Each number is 500 + 40 x the weight over its row's rms, rounded and kept within 0 to 999. Layers, rows and columns count from 0. Numbers have three digits each. The size before them is the row's rms in percent of the matrix's.

# layer 8 MLP up, 1024x256, rms 0.089, rows 400-449, columns 64-127
099:482470599530512500549461472488497535508526442535543463544457519421462443581467542523499515573468511444509467465434597500493487442483478488512552567514534526464563559523563511488463437514536525
105:495394465575524517501457549455517546524469459543524524486580514492536527527513539503505471570540488508496507489495555498461499454505493489478542489488431469505540445581494547499538541445578556
096:545452481447475441534479486483511420515510516492517475540485505479472497528445515481472516513593483512480515530508402463470490523567477481510534537450518475486523461430499517529550461388478468
096:584526507430534506497476470505480509529497513506499484494467553472577486483480509516542482499441460497460425511502448518578441553461497469410428471466532592521448529460580525471579482535460523
098:552480500447537532477456523502477531488442466544539435524539508523469496486497508574479470466523556510452449478500519506440501435469541583463468453472486531521526559542606460491460517407442508
102:507539522464450521524576485545446467540503439477559503508519534486525538529494526516491460488455476463508484515456478564511448530461460463478495496483519491544548510463513472457457557533439527
097:472588523513525550560447546557398489518450508521488514479551539536551460590547531521523468490465482483512466467483484481461466612497504492498473531541497488511503486497573517468443541476564484
092:522441497588531494501496563530483497473487461529543528486473525427549453616483502558556501480466474562473477530489445547449495566446566506522480517480428575485488521460479522494474525489555470
102:565474487520564462456461484503511507500453494549496518521523502525503456537447570492519570525532583447477524487476459531463480604410548466463471486415501519521524483450493505463444503543519481
092:530460474484501465508508452527539451448475435555451430543488520487505518527447564521525482463443465462515476514588508545490448492502508497431451497459408452503485511508509498444535404584580487
104:506520463540523548460507533455492516540540541479524518506579508479550465517437518514514475486547578530574442526506541512455503501429502485555502582435484491524517496477506474473516471499500505
093:531520531467496568523512563429548483538442513530480502492478492527466535577527495528528544505482524545456530453509533508517507537504454452521520484433460477458533514463470516490480537441456487
104:413527442458451507522569476441553498528432526543497516550503501501518393538390468463422551551494539492427511526505525520554518570565504453475490512539503529467512495520459468480508524458561484
094:487515468553443573497462577505524492497532439469508494535473548485533504565470502505482497452463555514476412487487491492481527498540544573547455571445521520489493556516516441491523546608523502
104:509478512536460528480404552556538477459563551468513453573515517512525515461455550512481536493500479477548564514510521472515465431526474480447477455528446404519517576465462534498552546451504515
098:511483550588447572507519453456531504491400540473484499513504532418514459496475586486513520407514413445495465507498492504516552500547490507462580442504433456518510453465514424478590497518541463
100:538586518529526504527502474541495516452497639472535538463474500466474483578513533412541512506505472525502494470510505460542499536497457528460523518543517416487579500508489419486569586534469473
097:434501481547457566485430524455481463567487513515491421506521502518444478509422449488528469545508467468487530482521475503452453425537457485538403512503463536491564503499583480517484479457462528
102:492513493485545469533514534468498495493547490462560447493455536497446491569538480451469488493467503531517508497463449482438510439492529528500509484531572486540486547497538578451488511551376546
096:469457511474512545519442482514463461517466484461527492480490423483533523502514583460546410524493472537506518471538504542420522554591528562504497535503443637588516510528548545504505574525474530
102:503535517418450553598471543467423500489504606510564457553530434526490509480509519544511475558464461558445504495485475574449498486497455542455506566553481441455552548500508458582573434547496509
108:536465547541439520538515542514455537488552427521511490519492447517561454564481479554483468527529541565523465548469518490531502522541505451543477497527476468500481397499490525510532467504492479
098:564462476530472502439495503492503575484419473532439473516501465460520497521454498519599488510472472507556541486496457502566544500555440532445438543491522430527549518535497476502544525543469448
102:498449474433479498464480464523551501477502479524550445465488551475516516502449614435504523437528498455436562482469513509507503479457451483492446582485496482569497496400461519494479438489460539
098:455504507439548491504455498493438483501475518448554453471504540423499495492482445503518514457482447451493453496536456562476477482518579435543477609497438463535465486551518537465490470475529519
094:483555495512455480516471539502502503555458439450487443447466473425477499489528582505545549409476492517498456499492479525558517497497517433494481457508477555484486537468480583580477583486490489
107:521562412483458371511425501488502515446551466484486564490530559493561479489456483501464466554508513470510438533507485551538462430413517447488498539500486565511459520467539519498469438541533573
103:507502557545509503572447513526552438494444466473455472540467481510479462468459489533495440567482495496502438525561493537553534457549528546495533399502493564483427539467498526505549539495460552
098:542533540494548523523487524545451554492485513520530487455483526487480435483464546440473438535498485505500429490447515482443505541479441514439467542446630525422455558501514566438499531484515478
101:612497555593517501477463461479493451486487489440481563459479457504529519576543523523541480518487467524467543474547511482478480518439495566487466526457469566505495472494533472458507539493480560
098:504472533471448497515418487542548529524536446501483461438434467552478504607502528531505512514556474589498477489468551505417501490509477518503535532461468529476543509513465501482544477495460522
106:455444503476508536538450495544435507488486490504508603491525480438427441518549488501559485495494525547482538483525466551471501458467488604535536478495512538511489472518501511463563565500516540
103:508480524468443570550529504449488499529504439477540505453458482491481485516551504483464518517488455488500447467540424540546533436460564439489535560485529519482463587478482503527531480415493538
101:574466540519470511602498522487439466485524535555365533510527484419472522527502500510475583528519464495561493519498497395491474564480476512500404464500487458534533539441533531494557441425473498
101:510531447527593458492411519535484459535515434537491444486544536468531431445580482436541487568476501589442449490520518526520475482536459482552470433464625429521495569522468566475510536489539533
098:564550533534473509502516471436556487578438494511426502545511573479506525485471560468444470566460535502436391455474551585533482486499489539528505515526497498480456507549473554537494505436458509
102:430492533498521488492445412486499539459464550478562556530626465517513508504529526514491585510490547484480555429464582510513512459564412493492511461457477486466566491494563508495435532491486518
099:513443527538482529429495572597492542535522516495487457574541495536532517495474554466494500500555522461475535516512487556429556503499464525478473510455521527450543531531520494520487433551436483
108:527465461485487491488495491500543481474528442573467467491467517450496478575534521479575525454531453521545426511498485507490514455565421532428523461582469453466465439489481456505585479459484536
106:588481544473462497551466507474604464536480503479530433478491499498535445520442522513551515528502472461551532528533552473518457511627487495480514593484482487479512572514518549517494501455459507
095:528500478480453551473540489474409517457498466493465543540499472493537584567477467517484501507616468562499524510522429518506480540541449471542501456597517462404489567496527474476517496502473449
105:504459513524476485459471471478499503507505420550542456469557441531469466456577484447495596531471440494466505483552494519577536506500491540500550420477457458448467495462471487579522442553419503
100:461505477503453528432507484492443517509482427462451483483517575428510528538536492475480509492478515548447457462473563526514515580532481453464506540502504545450427464447578492513473487553426491
097:462455530516505485530477419443454518412436487533506448515491463450490555550456550452569489496542538534530505457507488439458482523509521439491526446509500524564578446472571513492463498443492531
099:454446492526459387550464416483509521526440523526554444435467509509495409509530497469500422537431428563447493491494499479470455576554487491469536557500547496525501546498533477538517483521488519
106:556506542504437473570443526494511512477502611473496423509480499521524474528505602417551495427506429529470493514539481459478435534522580481558477470480526484474475537537529517504472548513452551
097:520539470446451487600492532465495524582565501492507431539500537462571491509513449488467476498464496525520414521429491531554469515471527513477487525497490497501569495513473514563512509534535533
105:536514484460462497520378534481489467553476589559492552465478507486481502498464519508512441554461534487516526494515499492456473477538495517448530520499508486575422495429580461556563468492448500
108:493558596449520457613538508389445471485509458470502543494488442462496469471496504541537562486484534503588498513524495471469523507567476555491476468526542471511529496480487461419544508543591547
102:449485554505508490583423554492539520506552486494407566521494478479545469557618434502540515576550485534456560512568505502517504508490500389504502463492438555513560532478468499565591525487500473
# layer 8 MLP down (transposed), 1024x256, rms 0.111, rows 400-449, columns 64-127
099:511428577485556395480570494508541552460507471474469451505411510436523479474519484436494479515565547484516564584452557539486526508472511537490468509456490502546494455523524463495456510447495457
099:515490491480470481485533532599471493448551443545496558557463488534543531475435499502480510461476479487576496507495494453522507490532478439458499560538492530533492534485469533535456467431499421
094:486438508478573411551465484499444499508608566536522569421541595425549536492555534479480492529489499562507460448550484458470478466478547556450585532541526549509470540552501535476515561477460564
090:445482484499488550473508489517458429422485483488513533523573565425484440503508514526506506569529510524460595488490394512433493465522613489524459523552456545411523478559479552476519527595565503
093:518473517519424510496461417448534518499500531449631509557485478513536519434468489505510463522533487484507486584534495454507467500505448451452522397501499485455440508516472499479497529496497463
103:584579563418554505541482473562511454481523483484514492523464469489444513467494496499585526535471496508493549504461463585470472551424481462497530530486476532484541440534448562568404499450445476
098:514461396464544444570434535463527465553499497502535509526516494468489446447579474459443418501495480459568482489509526528441584479545597568537528494492528456489511517553518433519523549481498576
097:496513530517459499491435480540525488447468480517514510445517482461415481472464513500506592441470541500553484491489493437423459520489495486471497518551523431486466593545480531468543520587485602
095:510476531517472464497464532596402478568498517492519474520503445491519497536466510468476525482514517459473546534448554551437569426397510575492506539493503541524579444541510487472524550529523482
094:458493470489472543509445478530443528504530467529500414505522511468504453528485520483456529513519581513516442554495469476566483482448523508506508583556493461518569451446508582523457517452454457
100:550488504501495466469502499510435478552478467423414505435597513447520490562468537554454549438554534558494435523479436496559501544555512458506491545473485540477495467513507475558485536541503536
104:519457500528484522484499487563486498442579503513515492498466546520572481445455495471466491499548459518577464604491513520507552497524540514514493479472508504525468468527475531511513479507514522
105:519523555469528451487436500536487495498511521522493472490464522520490497449529541530537404525504480497466496505482507527464509559514468584436491420507553453491510557456444568441549615520449559
090:508470520502511486552565441507538518473552458483501532525487499534466484504493453501550475548539443508490541563563403536457519468484476468540524491534519493566545487499517541581527417411509501
101:571535485483528496564601482482466504533494484497489551507524480462515468562601478476493457602512504470513513456453506448507529475574507469446464480533540489448482495455569437531451479503479451
096:444508519469440557475511513492508555480510505501512521509461529501492538505499520444521478467469511494383499577450474511534442493524522482473457501461427600463513435599567540532505473502528507
099:500496459467560535402425476512436490441468576467504499511512545530508511531533484492519526492530542453515551476547546532475462458505531464496459464473470433470498456485511494561504548443478500
101:576523469541475508569606534476481474565485515520524463513495509469442528510567505522515464439485540441488435484519517510463509567505465567475509423537493465507511551554547561530452456499531484
094:505482500440479544578540466487489595513523517537503478495496516522448473462466492481455545467471524479469499543501586542504560532414482547469523534548438529519486530534486484418403507464572466
091:483460513556441517470504530477457520488519442538479449479525423510555474447521513461529508476471508547516531502467489487417495556463460537568505522477481552472549498420481436541524481565508562
101:469502515455560495529454402541487470519533499469486523499449490468528426499468503533529459497522443485490482494515486478522477506428507459492525458554478530482503444525451407555481466429529557
105:498502598488512447579467489462449547561570535458399534479426435488484497541524530494459506498527568523497511507508542512467558530570477506468530460453511484520435537498564494552463540556533477
097:541519570488466543480497484473505469537470578417464480587496450518519534491445460566488535460502526533585462530495465456519538462451558520493527516539504481496465496499526462531518439542538561
097:504534492632516540443497543498441512482548513500506476517498471468494427507498494562487481496517561457493542474555582511507531419421474521469488538432505475480476416578494478477493447521475494
095:551436514552481499362440490470499510495486481530463504571524480561515492514554513378514509510479518524511522527533423486539473479464418521462521519541531526532469511489524543441500479507489433
098:466484462488509511530480482524410487494528503543565531591513506427520496497492420525426535445537536483536476550464486493524480529469559458567551567515486483394520571568503520458523523491407484
102:536520550482465546531474469516508498466494478514514442510456440491532537483492520443483549496546507534556509510419491509553512502485497482572440566524553558461472509447535569568427521525538516
104:586508560427538506434529488470457540607523554507448520524577482455489502492485518463458488484536485522541582435457565535525504439558487558449504559478489437442466446486568483459485452543495515
100:450549538475515531502470535534495499489451471600422518481535451499515488510563546455482478485454553502503478380501588467469502495516467519517547562535583491513476530507512533510455473501471492
097:513457441562532471553520553533510492483570529441511501493496544501507585483456458531480474502451510493530562427495545425498575604467428477524483483474478497513532529474513490507483453514437543
104:529475517548464500436496542508548468559513469573527524520481446469497480479458499485514457434496477488516504548444466500529544503520482553458532487541466591501489583440564445482475520515523516
110:497439498509508516504529476501484452469538526411505461531489491502500496456423488470408434488472519612523542529495447434565519553424489539488527537491526540465421521486481442451449501534484512
100:516512499486523483516468519515513496564521531412454499590505547500478519498517494453461518538488507458419498535498525572485496498467539477436596449513558478508534494543485547471519510536482520
100:423529481486486493439458470493475484541507510502535483507496440458479471518529512517482516545526482543520513531504469470501456516532448487486507430508474463506540453552474434544525487528539521
100:433534486577487486501543548487491534559503563424545523483512518481541493443570505494482461493498478554455456473480516498524483508492442485472437524455497446505548495465592468445497501560489442
104:436477453444543501445515562555509520499570525507535523455552460478506471496432544542530547521462512502533485484536509535496439542594469483536477457474524450525451498533459539570537551503429440
100:472512451486534496522567408531520494457523478473532471539519462553441460487451513462524473470537528468561537485453519539517389523542458522491517452496508567497513513414500516451490443480528485
095:478533504467499507465520500471553528532481520453517483528486402447484543506522475447581451539475444501498505547456477507420421546483503456552428501531512458511490556507431541484509501511498499
108:567522446607476535485460493424429406428476531496487411533472509487505425458565485496505483512491508495545467463493477456469482460522512475529500498485580538464463491499488470443487453497451528
103:428487478456540452558499568583447562452498466522562456560499481502450503519517533496504497489541564503534490451471449540490550496518573521565506460546473484553486468527509519502462511483424531
095:449497483466604553525517477544636432563525492551530487543508506490456499495542562557503552497405525539506463471446500532486453491541487540465489524503535507494488417529447483434485473517459536
106:557539506551536500487526586414532497474494516470468595530515493609519482545497448496510488532528497498505470490518448446523395474534502418478607480467513485569518482409557484482461557539502521
105:590599488523524479495433449503449520476502516566526544585505474465592471520559541487520510548519454473465546498460517548498500538449468538489549496449390520440506436504487555582515620488460539
100:530441466568458504483508470440548485525491414524499448495493434506515536543498549493571509461486466446501479524455506549447522537508461465490448407488514575523532464469551462503458526492520507
095:483565524485495475455519509422554436531536437525465520549482517472529524505517545509422527490496498461450524430461542480462510439464527558532473449548528448470458487441507536463506562529530427
100:456501507550564482441473497483509493452468483431505499501541512569532499504522496514509486473486480426540521539545434505538523557484504533468462540528448424492473485534476515488531423540522481
095:444584494522481540485452446585487458500517497507586581543391433541556492500520525514569509534462477510503519498520554552509474562500574529503441585508491489508487431508442525483483485509557489
110:471513438501451507517583475470575519564524499512470492503418464523485488448463533491511499469431491505531445531531465434531461540454496468475531489477460503493501506575507534472526482571582515
102:476458573492531457521521529555453517583500513478509557536420436445480465492454560510463517543462524537502552541535540552548522574545530471433528492509611468523593517529455433459474555583491475
094:518477496544491404509530483531522490524582527501503517485425532417469501436530503499465474511507502484469488503523529483567461434496527557494558511533523420483545491534464398479485523481553416